Part of a small language model's weights: no biases in attention or MLP.
Each number is 128 + 24 x the weight over its row's rms, rounded and kept within 0 to 255. Layers, rows and columns count from 0. Numbers have three digits each. The size before them is the row's rms in percent of the matrix's.

# up: layer 3 MLP up, 512x256, rms 0.19, rows 67-133, columns 128-191
# down: layer 3 MLP down (transposed), 512x256, rms 0.17, rows 67-133, columns 128-191
# gate: layer 3 MLP gate, 512x256, rms 0.19, rows 68-133, columns 128-191
up67 108:127131132126112201156114148153095142114122124132085119099161123110132100067177127137124097125161112103132141132100102137168118152120119150108115129140137109110083110118100132142159145111162157
down67 107:144116130120128095156147100167138138132138122128168142101140140175135117135101185139073114109116150153122103143161155137119124106150103112137093129125131125110151132140149168133082156103109106
gate68 110:120159072136123124131161191087113095163116082164161142109094131149104156163160128139091131132092178168146095105120116086149089138063086098145154099132114141114118133077144158131137127121160089
up68 111:132099131143139136141140095173162153123142122111095120129174149153127123156098155100155137104124090140143138122108139121132149153128128091098090143132139121118155164143083117131091175076116160
down68 108:096104125117143134133107127110135113134133104137151117103109171119114121202084114160099170130137123153122125160124129125135144155113077130139166061140172119164127096125156146142135125158129104
gate69 104:091120122132110156162145128156099119163103113124134122141169125139140115122160098130156113149122112119144107124125136099128123114186130122115113144117108123112157152127164132128103136130141165
up69 108:099162104140145122135135137143155069114178062147062117137126116153150180141115140127111127113110147088120139168089130149138101153147106090134116158122096124136151092095102127153156130131125120
down69 104:089149136125124123113150137113135126144071072123145141115149142143106172125129144184133098114151135150130141152117143179118104137164131133161086129149095107109120195132150127178146107133166084
gate70 098:123141150138120111119130129104116099125124137123107177136147107131139141114142127098133130122107128155134101105119152112132114159152133135129120156103126140105138126151148132129164137117136107
up70 100:140126147145125138128171170172134136129162112149122137186116149181059089138124143113144111116116128130134102116125112103118139106116110088098148108165107106109199130159123144126099122104140125
down70 095:128108143128153112118105127143135156115107117129121161112217141119111067195147121154124110103143080103122134140121150100123109127155100175096142118149118118125140134124135142155132142142096168
gate71 105:137130128163106133100128157151133112121076124194105113128144116099142170104123134115095145117115145144129125164133106105154136131143147127135121128081116122152145141142137090111100142127153168
up71 102:105139102116152100121147183142121107109123097111133123139100150114119101088145132122142130089101139128131144132098170122122092150116133115116106145150140135110126167132087139106105136100108071
down71 107:133111144109139094079137194145150163107122135163135129138117104093122098155104118148158148136131154135147134127118112080114076138148134124145078157072118107122135118121139109153131105178127157
gate72 105:127130117130124147116117130095076157085118119165093159131128131108170128128157151102099133108171137167147071095133134152148115114127102116101104128110110085112150068109117107154131134086132138
up72 103:117138126143137140131117172091156170110093133145152127172118120131124107136158140125069062113178108165145099113092096108108091136137114109130121133112097113155133107124102105148101129127139128
down72 106:111168117125096125141061114121096126082147148117127141088146111118089145127116107128131167097122128158114130128123110096133116129134156116111098127186099164167109092106130130134091161119121123
gate73 119:156136155126183100071148106070119129120158151169120131109150136129119111110123149092158134103103139146122089128121147126138134144154067141151145141101118123171175078107109153137123107108142159
up73 152:095150107159113150159096155188104125126092102088148094136125120140133132151145141165118133205156163169125176111138117122129121135090151095095114100127131132098087192136168111121126144122109100
down73 120:145160158109139159142108147174131162137116131144176104136138122129110137156159085153113155130085144117146175126128114126094105112075148106140106078129140040124086124110173153111112125130119108
gate74 098:175150140073115131132126107159079145119082113137095078110108104149111084136125086113160121117125152130165117141122141095167107147126134120144114132122139124141151098126138106100074111130148123
up74 096:139125136131175156140115130113147139145083074101133106150117108142125151112130075105153044105122119155150147141102125149147127167099088110092142126149095130156163114090173132138123114119118118
down74 095:187120149129121117141105125131094112134093133111124114113107094161145113145087131106119112141110124102121119088129142158098114158157134106110152141140126106117147103075130126105157124094128126
gate75 095:117107089127171115133099194096117128132130113105150108114121155176123114109107122074116157113122125122111128089112159090117120116128124154163135086087147119131121145166162120133145141122105125
up75 097:131170150132087124113138083169156147123101155161128174140111084117120109160132137154139109153146140138126125181147102125131163124140135103073136139124134147107151119113110147092108137145134168
down75 098:129153124151144129126161148164108092118165100135069183143139147125125147139120133163130121145099150126134146139145113126139147171118163144126165140114128122147131104086123150110119114150130126
gate76 101:143139160068150174099142168155145161114093122116119155130145154139138103106183128149115132133105132146110131116097160144155085155148130131129137087159116130134093128167100146107140121126157125
up76 095:173154161122123141131111168159136135127112106074103134142101128138141179108113132129120116138118117136129129172116147141127149160166130103147136150125091139125103119131120122119151112129112117
down76 097:132107137133058119123128143161134100163114140087127139117153116142127165150145132152132098183121101080145133094150114135083102108078132087086143118140128137132142116116121096128120116105080122
gate77 105:120155107139157177133138142163116118125106105141132162121131185135138135109153099147152093184128124064133144142113159123114149151173141146127128158083124132106111136114142126112150137128164138
up77 106:136161112108110121137144162121101147141088113093087116135111150176101129108122129131141099119092146142159131144147122132154174090169144154102101173109150125078086107121136120099146128132106128
down77 105:127120118148152150155133181124088154139140127148126132118111109155112107106128128109098089143111113120134137147094127108123161134160121144090113109113109125141083115129143132119137130114119113
gate78 109:154134139102138133065114121138142135169154105119154144153125146098102117122148124169133140123115096144106191170133111090155148166147151151101152078166121069084175172092102105159120176126124134
up78 104:112126092120127111129135136148143142160117148112109100158127149137122130181120174101125133135096106148154148134131150109166124126171125154155108126126095117114150159086170126172139080085114107
down78 097:113165103124178120158118127100134108106164090161154120143128082099157133138109161128145151151141150125091147125089114136127156157137101131144121138137127148115156083153143134138155140151130108
gate79 105:150122131085155152128147100124085060104157106123104129129134102129116137141163138124143122106137147137158094128166125121091106130121129120126088099160112141155109115143115163128151147156142150
up79 101:167138152094133144133106124102143125092114076139128143096145142110076138141140169112134184058124115142144136133136160100133117104122101123130140121127132114098131089119138139125113137096113102
down79 103:151120098131144138135128129150108102135120079126106115162118121120140126139129155128186118109114146125158105089172125162085104086126136157151091110154129077152144113118080136140150168095082145
gate80 108:143124114163123130101141097154121130139150156123138130079155117134156131162137163127146109114157144146122110154140114147088115155135107148154136141157127129151149103129110166064091126112087137
up80 107:088081136109148135115150153131127140114125110096115122127129123111083137093153111137140103110131090100095114176107111136136115136073122147126117141158153147133117128164137116158157191118154146
down80 099:127105158076115131113102126084131123126091113103169158145149127157093135128139101136108101072100158100112092154175155084130147143128119122150129151108172117099136096139147105138115149098117140
gate81 093:136179149095121094101141105122122115113081119123104131136156133158114109203125142132118128099146128150143127177117147112147178142181127144085090181085148127144123128174161151147086077141149111
up81 091:140090074125082178161101146117118152143169123156110133109112119102121135089157098129135115136099145105116153098119133148107083130107147103150124112163143160120160125080100114077140154092150149
down81 092:121136141144152133128101116152134152158133137171039098119142130114158138119137134118133100172132135128143129096101130119164107165108148137125153072137135129138155146086134118088122138127138135
gate82 099:106127097105104132117138091078090121089103136125138097167128113077194148166193132140103128129102164134105100152105117135136111131121146124080109092120121153121137099080098106182153128118138135
up82 096:138135122136148116146132167135158105168157141107120177117094176145089136108083140134143127125131082159139107103187130115127079106109106138152140121142132141135104163159159160080109122141156113
down82 096:133164117153110103136146154139190157149127124157096111130129150150120111114141122158151078136121134143143181142155096142144093094103107082113100113117135113128124118141124126107097114172158129
gate83 096:111161155118109068120134137109161151119109135138101131129156131138104114103090128166134148111107139151183134134110155133156125124143085106113146135114126131112083137103125117139095124163120137
up83 091:107150111163113116125178132123124134116080158119113149129150153184158118101118129113121108151138135116140116108132137145135141123139122108118132145100182105112095124101148120107122148152166134
down83 097:162164085138103127157179127125148112112098158140160130152142091167119119118121142097116120138121144128148122118176155099135168104141126102104121098147109110104109147096118107119118168119101136
gate84 106:118132097173126155136131135122095096105102115096178107099124167139154093127137132114140147181129150081133122117171137094122131120116139152130164119087122131126126129101172143123120154101117088
up84 102:140101113115117145086130127127126144068152089119113137102095086110127137121119114171134106117131101142140122101140096129119121138118069109107126150173114101105123122149115146120139097141121150
down84 107:120131176152137140089107157111154121156121129122109110140139106126087132119113115132141139130148106114136150138085078123100123127132129147102127101168177140135173130111132131119165122167153156
gate85 094:101158166143137110106081041121110121158154119113160124143134141148110093116123115123101142105135116149124141106131118144137139096116110146124115088133121127158135152123141144138143100138103084
up85 096:125156150141124123073138065111147145156170154122144093125125093130108112126126130147088136102153152123173123144132136133131149137141139130146170133141131174100142126122112105124149124136116082
down85 097:124113131119092171117119136090097134132117136114157088136125082138164121161142160173101151139116092135122148122131104107132114118134114155102102139116087132077111156140177103174143125088126106
gate86 100:102144125146096108127088132120173108130179126154132132116113194095145189139093117118104131131152135115111137095115152139110110074139119099157146124097068169114097101096130132112140157125125162
up86 097:123166130140148109102141122144135104151080153176136137131122187077137093127101117086125119127160130107114151137157145120116062090137129120109109152092123158133110141092131131086083166115123180
down86 095:126144094126104097137144085118113134123108127098087177099125138116156160136081131138114123173124143106115102144093096109168183134136099123187146078096124156169090119064097139071090161085102127
gate87 108:138088171108141134067144164152162142123161112109144129116133121130115111137176105159159094120114101135132109149140157124126102086178121097144152125119137157081151120112139090088124146163124117
up87 103:133104125124140148140143142111166167088130141120106089161135174118138132147120157106101089123102144119136148160138127183163087115120114125107105085107137109151145149135147104134123142127161105
down87 103:106144153134152140157129148071127138116117124148145105130095116092123141132124153127087096126134107110156147123103174174122113135128185125138119117124129145151133103118112123154123099121153076
gate88 093:130181146114143144135157128141139118161133151121120132142155093093103150122146166073128099092177068135096155130100162156161118117111129149135120118099124152143121104118140167133127148123146121
up88 091:122128125175159133119091150112090115142121087117143118121088175147145116119093115186099113141127122094118128114122153117101132158134116104122164171132167119116130125182105087109146131147112122
down88 096:107124147154111137132064131123112131107099150117169155149090140111135114108120082129143114152120139121129133153132128144077164131141113137115143119115109108094118105167097120112151083118120083
gate89 101:148084157138115107092147112089151082119147124159157161149105121135123139109129188124101128126122116129099112117140126113150082126102120144131091103138126109120128130088135163162124174146145176
up89 098:131093143140083124131121156105130102068095127112132164154111125123137134120112105145137110106154155157094156079106139140127110143143162135138099150142146121122135187133113124156105131130173117
down89 098:153116125117093123143121112142180145107127149162120110118127143123091149105131138150124110141141148131128158094111118133126149149145119145131156152125078116078152123139134127103072133119150152
gate90 096:152132131109096100134056138114101126129122158141107127092092132102091118110149080114089152076141123135137137138129166119128105134133161120140107152148130094096143119136109083135088146112150175
up90 096:101109141164108133127131111144099142102095134105166084131164127110130144143098146141188128187123083159104130127126151153118085119127149125134139116138118108161150122119156157155129098105155100
down90 097:120129172119125153118173133168130081145121130106130144133138120129140134131162152097122114193114137125113110114137132130153143134104146134142119113108136118128178142124139169159117147139151141
gate91 104:132112125168139141065106135102131124133189175149136114142161102149145163110148158103160096138173126094155092114069160118129140110176118138125115148163081125155131150112135139149129126100135121
up91 099:152138106132162121129139162100094144138136144147151135125128129138183096146146129192146120147171142131176162137148151126132117117121103131118153124119143110149108120081131129112123105098180138
down91 104:109138149103092132135110169112138117135118132133177160119141177170092130122144149164098104126123113136123142129108131120124164091126145136104113120189111120104134131109140181079068101096160128
gate92 090:130150128081111173113099118141148156119142116133101104095150085116157122125125150104147121134147157094123087114119127126108151115117136152092161106115156096121125108129168114129084115139125112
up92 088:129072105151124121187166153140109090177133125117130123169131114116103127153162150127086125125130101131134154109149139134133127153143122105165056147124094109119140139155102127143136166123139081
down92 091:103101087153171129119163145135119101086126143146112135151146141089154113159097140154057109135174099108128123150174091132113154148146113076171133129131169128156100110145103108139109170099144093
gate93 102:125102125157106144082146122132141109142104132112145136127106134137100131105108102099092101114102151142137152113122110136087129151107090129107120155117118118117078126107112132166115123123118099
up93 100:164120127076158150115132106149130141126117116133132099136137106107184156137152124169123136114175141171160120141142111138143184111161156112133104150127092110121152104152119122099126154144125128
down93 100:158136184122150133098133119116129108131088102122106119111099128122140145115140132124096152155096157113101130136111149104149155132125127100176132141179120165106177135157122143108120130162137118
gate94 101:124126156156120150120108124131116113151082108127154153104144130119083145152124129117116173137104158126089157119134150143124131160120117171097136113135135124154160120185134138134099116141156122
up94 101:141127118110137076141132164135128130119140151154089118152104127129144107087143108131140120127117109137111135094119160116097118095131132126149105137124121113149096134102149114140157166136129144
down94 097:136152107116084150099128141161114154144120143166100138153120109123119108093159117141127074145095149146093135123124137146116123110145086093138108178153108182131148160125154114101138169133083135
gate95 101:184163119137096101092090129140126137111116122120074129148097112086116137138141107100131121097140115117123095122132103120145098139114176111119132137154155116142152128142121083127107150117121111
up95 098:180157120129114099083110155143110130141104144131095118122100091064130169133123104131133147108096146084122147142102171151134119134135154145158129144119118135143150113170116090172098160071145139
down95 100:175179115129144061107122106105139128157113137149081162104126088105122121103110130127122138105139131130085119112137084104176142182140168127118146121126120099145137140129137123117137149126155113
gate96 098:097152116130171090101127131112150103117124110136147079137066124091139148119172125148120159174132138138128099147137122113119118100114122116145119135122115140135122115144131114145131126149136092
up96 099:170106132120152145147117153106170113113116089161136093144100099108117095061129109106132160151131167137114085118135113118159123127152084111118137159149126126151115103163141103145120147147169148
down96 099:144143165140127063135112125137158057135134127127120101099103135092152095099129147114125138112103121135146092141116090137145140127112155129137128111113147158163132123116085134162145115096107108
gate97 102:122111156135143140090138172169135100107138161159110137110143123146148129120113136171123145113104120137131104127104097115192101126149133123110147148125106140162109126131122119145105116095098132
up97 098:132138129159096096151133143119106131122120136152129079125095121095134128145154112127155109149152102150129178161157109115152139144100105123126114090100156102122116142162133126114137091154150165
down97 096:142115113144111142149134145113101082135159109129128099116141106128086151094128130108102141111134122076138177112164185110120164161131125120110147132118173160096133118136168175124137120118144175
gate98 093:122167097156154128127173151118114098133121149129133107104152138093129153159107186131147129094153139116113151138206136103111137178135143151133126160125192148178127117128115119113098157112116112
up98 096:128147104136134086127146157108101084124125149121131110093158171114135140146109179140109119119108139161124102143179116091142118131088170161130128130114176141120116104125092123106122128127131138
down98 099:139129123125072127155123150100125114130083145155123122123153129108143183131083157114143145151133100116131159128151178161138140108122140146151154136136146143111138159113154159138071154127169126
gate99 095:143137138124130154133119093106141154119132106128173189138105102139152152120158128131140141175141140172117127108115207121162137128131121120104113167075138112129138158143122111159098124084107126
up99 090:168180115136145137140110083103147187114149115091150178110129089121107107107143158104173132142152112119115149125118188127139104142121118150115134125077119134147130176147119130135115116111091158
down99 094:125108135109123118188150119146126144075130128131125129165136122143104107132110154124145176125120127103121105119119186141106186164100149093100089121145148096161139127100158109139174090105118138
gate100 096:128085131151119154130078131106124134090154109119110123149173105137088126111155131153127110149152137130082145150094131176110110163113152137134119145168111156124139176141136106144156166172153143
up100 091:131184112138112097162134114096130140160110151111131126099072112142161109156104129122134133123113160122156113141187116123136137101163107116112102104098152145118129131137146169142132093090118148
down100 095:130121118139156106091168132147115143126153161127105135107081131131150099190149119108134122160100088144146097108135131124168140118178116139109123115132083175128109109155101144050093083112130135
gate101 092:121117109069152119105117086105093106147128106144140140175097114107130141143137106146132176118117122129122112139138132114137119110074136139102123130104101179150141100108137058172116159093152129
up101 097:130114113159133120156132152134147150085123146121145086072171126155144106117132162126140077156164118135141141113133093110112144116144134130159131111135152085099131134116116152121120083149138142
down101 096:137167122116123132116148141122139132165135124129121159126094153090085144129129158101116064165055124104131144146152117134129109148135117141167114173103113156079136107179112150111120129129140160
gate102 097:119090107082111121124113148130150171129138126120144133111148148119131148123123119111137137134124117120146099148130203142159128121165128150144084157148137120145172108126097133106152096151127140
up102 095:137154136156125132069146121140104108104119139139131143155139094087117103157108114111118090125151157165126117146140099145126143110108124127125138110142134150111150146126123141113105147107142088
down102 097:162141140162120134095143167103130136124106133132120140126161149123118099200110117129114096129146145101111130176133133130137125098123153130135095078158114122105170151120139094128086147155124092
gate103 101:114150137141083129136157127123124117092088095186154147103121099161131112151085104162124135134161156147115122070123134128157098140134177141136136139133143088101110180139122141165117151111142117
up103 097:135096107136135078116140150132174077097153168095103126131118142124115107118138135131150106155136131114128126122084135131133150098152129111154145093083131080168171132143148089132107119142111127
down103 102:102090119072102054132103114100128126159148129180105092109106144151120141145125103099148130129115125144135118152063125127088133131152091094106152126118132136138143165117100151143168158153130112
gate104 100:138130117122136102125152154139109122112152091136166112145170153130132081143106136122079103172106143143063116101092129130166145148117135087109082101114124131126155117153162143114169090121140131
up104 092:123139118090095109097171145141105088123147142106112197126130123151153134128159137118167143111113147165107128126143157137128134123113175121140157150127150103150157107154158132112081122121174104
down104 093:172136129097142099125169158175133103159169148143071126134111135160136131114126120102143106108158125108102086148156112152113111100138173093134122099130180085150101115134110162081178120153118136
gate105 100:109121140139094111157090109122120104152126147147149126159114125118158132091193117153081125177106158106164161138148132134104124117141108160140103135142133132153147137116119128114134105073151137
up105 099:116149095157132160101182144108135120115134193109152143152144120145113133193129097114175124132096123109107134102103129146107131138108130085130120135119137163134140131159153131115122190140089113
down105 103:129148111140129124128190117139081162142128110128140123146154132096139110159154097115151129112131116125119117105132080144159123107071138131149084147129133107109118128153141130141120154174157154
gate106 099:152106173097138124178132130160186138102121090145125127139122132124078135139138108162137162132119159127129116128137136104134134121154131160144126161126107114119137121181120119127096127149157093
up106 099:106128138144153130159131128115075073087138120092114075085134146159150103112135110121105117148137128157099144153109105094104145134121113122104112141074128140115123103142137100150125140130148138
down106 103:105123124119165174129118172155130072161131131130121140109123177154095154120137158116154099189135164118170110129119110088124116133128163140103120107144160112105121138116116125103131160150137098
gate107 105:096098148128116160166141113140139113087103131169131125126125163127116125125111134133140115120149129142132100128110073144093139119157134140125076150140131118150126146167158128156091124144094140
up107 109:165131160089126180125123170112080106148112112116116146154087101132117118118195135165146182133108105122159174153139149102148109164128187149126128137110121131162098141140067148157160172134113152
down107 105:133121102166131108143067151147130165122143124119122125109156179127096132129104074126159104129146128112086105095106135142133142107139097143090166174163101097126194154144212115136131119132144149
gate108 123:154098106113128123156134108145153094137145098088135159117153094134079135156102144142114149122142125152104114109105141081133129127114096108153186131132120113161173128115115096175136098142119145
up108 111:117090114114173134106137118154126136150119121114147097143106140138076139131126152137156135115146114140095170115086108181108125174139116108109134098102103132106140147139123148130138140125155098
down108 109:146054153100135126118116115150134160136155124117183134153080151151137118151110135105141149152124108112102144131107136101117132156135095115079112159116131152148139153131112155126152157138108139
gate109 090:109129096171131098146167155134106125108141127167123135133157120129093119142159125189117086125092110132088115119112113139146140147133109107110136134103118178120113162117134114116143131091158128
up109 088:122128115142143123128152123123125134096112097125109136173134110110114077113152066139134091133121117144149113141148136114147116127144107126185133123125118158105109145140124098145179140070155147
down109 088:127173131120144106116124117135101101114115146139112141133090099145118115135146135160094105115156113170126103124070096137104105132088132112161159148166083171158152121098102118127134117097122113
gate110 097:129171145155132094177141131146133138119115136117095117177068140139125128147147154118116112117109120141172118165103087125150133144131100148178156110082163121114127132106150116155091144111134112
up110 099:136114103172092162160127104114131105104134186138099125161106156160131115086171134127119123170146118123139136124102121117086166152123123158148163110141123116175136141097161116141109150133117112
down110 101:128153114157137135137150118157137165137110128129109110132141146153125085100140125139150108144087064092128099127096139121131099103102138116123176126149138102140077105178133121155143089135182100
gate111 109:151135084130114113102114149141112155064145147167137125145146142149116122114121168126138151192164148107112097125118098084129136085137177171118129085152140168102137123105127093126098112151155125
up111 105:139122112103132117133143125193129089149135109134106114089133127134124110137143120106124127120120116151160168139145159149145160097111102089132120146166134058132128111143141118122152147157097130
down111 107:131086118133144111181112151151129105110177138143152148122133124121110134103144182119140107154150132107109147101134125137115139156096154134123093146161168073097135080107134102103114112143172099
gate112 109:162137092089151167155085145125158156111097136143131156148121150128154121119120129054127108148089114131159159161152116159122134149124173163114129076086121098124116137181152117145127105178120134
up112 103:185109127125159137101065119116142147158108144137105122128095156138120087149163148083141152113088075127133144116122135148143139128127124144136177100097151110136158075148139150187117135128101115
down112 104:146121127108149150149100133143119074170117170150116132136106118115107115137123132100122141148121111174097116078130134111116104128082108163088108084087134131100122158176124122154169112140113141
gate113 106:132128157145128130136125108145148089126105113145084181133168191130140169090110147118116165105114124128121138124108166131083116160146118147123145124147154128135158102125117094108115127142095154
up113 098:127126151119112175149137131141096108124099116119098165099179142136154186123109131125123178104097139134115143121109154146097121090145112128168152129130138162145129094145108123093125115166085122
down113 092:119126120152134095159111137134158165138138124150091153141181115142138155113119176136129133110129124174146153147050151080120111149129114125130144139175127143079152105138134082125082104148108105
gate114 100:139098120144173119133161159190149114114130116115148164119126102098063122112135144126120135157099119130180099141122141103132097129140130114156168152088131135118142156135124117152124140118122098
up114 096:110143141113108133138125110131137109180148130145119084123078120114152084125161129117127159129108112100114156129103151123142163096148104151124171120126099149140135119129123162079123146126121119
down114 097:135104148128116131123111144149108105135140119112117116173090141137127119137128119114118151123104120096143170149147144095115163045077093131102161182134168178136122112115071098105126126112125129
gate115 100:101153138114118135167156124150115128156127099126096167121145169131098161095118143126138145110129122115086105120098155142116110124069141119129132137119129125161171124132111148138110108111148135
up115 097:135090162121144145154115118136131129121090172150112132120134116140145105137154086153139108109133123095161171171133118168145127136156103079129104112125108132116106125121165138126121140142191097
down115 100:156111122136157102116109142127117162121120133117161121111113120112119106155152167130170120132156085142126185118143088124129134122154126104136110139120129145114109109174116123123142129102137123
gate116 100:108121141105153089119132160145112140120105127139111156108117139147126070127117145130155157081158137104141131138127170143131077121141157172115161103169122132160074179129158130113208132142150105
up116 100:139089118143151108155140123125129139152164123132137095120165162132112143175106102135126071108119083120170121121107110110172164147170105139102075160122143111145151152111080132140132098137140150
down116 099:116132136127159157127153131110062142145108143103137120088177148145128147112129139143089136176126083094094157112122137152131125169138097127144168145115110122157169139147078121115110151152128172
gate117 096:151119124120110124111148108086116069165143088118142098139127128114090153096122168121087144142153134169135112138090091118126109191120124120145142133090138134097149106128118119163122091158113149
up117 095:125151156121105140115134117131136102167115171141120149137149149117085115102131117169162180117110140133123130147130139122129157168111186107093071136094147145137111098120120112100136127097110114
down117 100:099141122117146163098178095114107095157106142129101119169153114127093078116133125142153161139139104091116127134076117147108122185135139117155140131125163091153108138110130111120159092134062129
gate118 099:121138110135097140139086155087145109112132129146126156138114116151179129129150117135127127143209121107087160152104122134117104107139139127116111129122091128101151135166188076123140180129121091
up118 096:131124152137190144130148117123109103120113116105116113164135126107134170109151123142122168141114143140152128105130189135135148128123188112126159152093171135141174083155102202104104113099141127
down118 094:139153134139138127139124072122075127149116110159137111160153090100121104103142098147152149129131132145140087086078182147142159128157141118129150123088117126103175105092104132128138071106141148
gate119 099:096158115107085126118135109110136145149093149142142123165150151095142068090100136152131145145096106104120129083160148120072148101156128162093156103113160098133112128143157092154075139151151125
up119 099:164076146168159151145123122143110117091189101121110117121138093139129136164146130126152124147157150137115082163130120143154110143135125152132146135154084143117136112136091146117057106106110121
down119 099:169127158139136146127093130123146107134125115159109169151134135130133164161115112114120139135125129102130144102087094128125132156130117148116127123129134184114089106132085166132102124113129158
gate120 105:115120162122135138131136149168101117144136064112126144152124124125120172111123155163123122144135124132119136101140096169121087141152148092086143114141130108090140145154095106119151158142145141
up120 110:105122134171111141118128090135168115094118141142109128129172138118160121111122079116091124144145131106158161145111094150098104129180139115141114090130123134081125119135120121118090130084131155
down120 108:116123142141118167139100108132100146089146149116086158097140096154179133127139140089116134141139105114141157170115104148140160126124125101159094108142123130123166113101097152147140133125134108
gate121 099:114140133157151146118151118127122150130087127130144118126120155092124086126112120127136140157093125131147151153159117089140161142139132166147141121121125105131142121106151131145089152122146134
up121 095:086153141153128130095101121108121136121093101114118153085122126098126111148123151129104152168138172135150144161148141125139173132131135191155126149105130111118110097118130127079101134154135156
down121 098:142123113134128098136154113116150109115164141134109139166134168126121085123129108205126136105140135117179116160147140115129142163136131161129068083119142084154130150092145112102089130106146154
gate122 106:142128093103106152098171175116160135155117150102121134103125119105096128101144098123155105099168108091121115149170101151136160125107132127141096095130131119078148139134089126177120152148124114
up122 109:168122131118123130124111106164077114079164149137145141151121131162141102113093109126155121100163133133094136137126150128096133113142168125107130180118154127122110139110119104152111108104155138
down122 100:121132123071140092129117153132135191137075124135094174133113113135089110090138123099147147074114089092116147101132146146083156183107158119170173156116147135127162120151142158136080099143153151
gate123 093:105139147149120142154125131088110140139135133155120136104094093090134135122128123173120129080163161134082148115144109136159138163120105141114146112139170156155125113167105156148118110090102125
up123 094:110110145173137144103121139089101101122127121133136141121088100104143167099110099168139105122128129130070121115134135097178116166095093124113120129150144123135111143178135135162135112117133118
down123 097:128145143108104148149124144108100150126105127151152144151126117122135167108114142123131124088116107122103139166159112132192129144170121134154132142148147136121121136108122111103115143130137142
gate124 105:150161135100116136139106178109129122119168099165104118107153124133146136106148113142108141116144137157119152123085130127093136181121162117121100100152128176084118171129099144096116178178119084
up124 103:131096132104135139099143127124142084142091107136151162098117074082114102117122142110126081133133128149106176104097110173152115144114131117152149142113122142133124103089163149161131127100159070
down124 102:148116143115082133128135177102179103044113139120140118146091126115103104113153131137150145130149122178127135118133143158106123124111124122108163124144117084117122102112114162150125121112118121
gate125 099:127126100180107124130114166112125109166138068133110103141142164181107124185100159134166142117142109107099125102152110130148176143098104117123124159127164138163130117133120109108102113174137138
up125 112:113111068187143155148142186135123104158128043136114116154156130150115106160124135121139138128122118120148132137161134166128158157107107125148125118135147164150124080164092102093129121175090135
down125 094:112136131133119115135179121118141112134096163140116109166173143118140185096145149138114156099142118095116124148091129126156148155115108114144096136141099134141115108166147132099137162137134066
gate126 100:127162153079084126113110119112134102145149110177145130133201140130146110147144181088098114142136151111083129133145136144138101121132132160173088152130128155124143080148101122138146117140144125
up126 096:164090115141096169118114140105162134139143125113083127156115128105132119105159149091158109158163128109103163071151117110088172162071130137166111105169126123137113153142122125163152130093122139
down126 101:135138149138146159134123130112115118126112132110083140127123142108114145127113141094132147131160150150085160121104138138099097155144102172133095119146105113146133130144070155157121137122129151
gate127 096:132119136159151138107145103102176094125099172133159168126145172140119145099109137121135137152084147125159102133106133123139128131187129131135136119102117125109116131118112141131130151140128131
up127 099:145121122185145149097147110123180095107142156122171104125125179113160136153124108141158127152118134162166108175122131175126129133170097058133153108141116147119165101129098105138169112084118113
down127 101:107111129145142137137128065110096123140157119119157154131132170117133123123144120099148112142081110118141123178120150148148129157186143084125113119123125127137097123127114156157129103132108098
gate128 114:094101121104134153140167117140139146128101126115133158160117146086142127144078141114153101116179157108077107110104101103140132148120110145190141141142122136125138154111140133177140141124123111
up128 111:080097114141146167156172128177136136131094138115094143135098128115131144129096108127131135125140167135120100103155124115162125116088101136186114143124101133124166164064155146134114165134139097
down128 109:121128162154124156155198087166121136087133123147138123152117131123172078153144148167090119144085153128148156136127170110166114169139104119199089157131147143140126117119143122135136125125129110
gate129 092:147174131167095103109070134139127153153118142175092147126149117115109093135157125105122111156170154141152149118103164141129142127132097124134153133109147097126094123108125130150119139150117077
up129 097:147119118115111129123065123101112126183127137182109140120133135123123118088135134096113096143157144138164149128134107097101157142119085130120116119130117098139133173138141125146112168109106106
down129 090:128162117070145098120178150123136129092098110142101079122135105123112132107139118143090152120174137177113152158086141115095115154135104123124139133180168130136130131139121138144133137156103144
gate130 102:119107143161145152145138147142128122102105107085152121135082104181148108130093106163149129156175103104108140125090133130075132146127108122139144116168148118128180150111100169134116105129138144
up130 102:117121124098127098119158140129138115137110122143155076133144091122176133121158159149175162132146147159152124113076111122175181133136129144144102098150124197153133122132123156128127102162116108
down130 105:141089124101145109108114121140104144128138085152124180150115085134094072145111107093126150178081113115133143096103159118110126112114163128113107104140102192089133150138155069112128143075089128
gate131 097:084148144119084192129181133144068123112123125147156143153120112125154111143138129081161119054131152154142145164112153117155114150118134199120123114138155148127093127163121116147122105156156122
up131 094:132131124131154084151110102119157106109139130108097103105132126147111121115157138185115139176127082111105108096136058139116165137159134068133094168130129077150168136128146116109147170116115157
down131 093:090110054129155111135155144112117124147111127108095126172112187114138121170125107186106085132147100100123121120113123111164182102146112149069108104138094099120149144144102086110104128164117143
gate132 098:123132131111150129099134108087144125183094090102151103133129164110130145163135167083134106130187143111099132140116148125081111136125150113147106084123137128147120115110150129110145156153134133
up132 099:140166077168164077110147172123167124121155092115117082135116144125139096166133125101163105129152143125116110135100181152150123143129175150171169115083151125130135120131121130181143142094110079
down132 103:145174123179103124092144154138115116131135120138144115127144132119160134114145152126128124152138142109092119126157131132076090150161175075185131104109125079150144155098132105147106162114134121
gate133 102:148084141142108149150162127130125129135137086140112139075139116114105151126084152145112111091098133153140115046116083157145122106115117177153115153101137093120146179102171128151155117132161121
up133 109:072115100174115126126118160106148096151106090128172121145166136117107156107122119165114136172101101091099137118170114129087143106186124124108107118094156158081132089143118132151126135127146114
down133 108:143102093102162110123155129117134135100139126135119140209075132094140120144169159099135136112136134079111147123148105080092131143093120121158102134120105153168097107097119136100148120126108139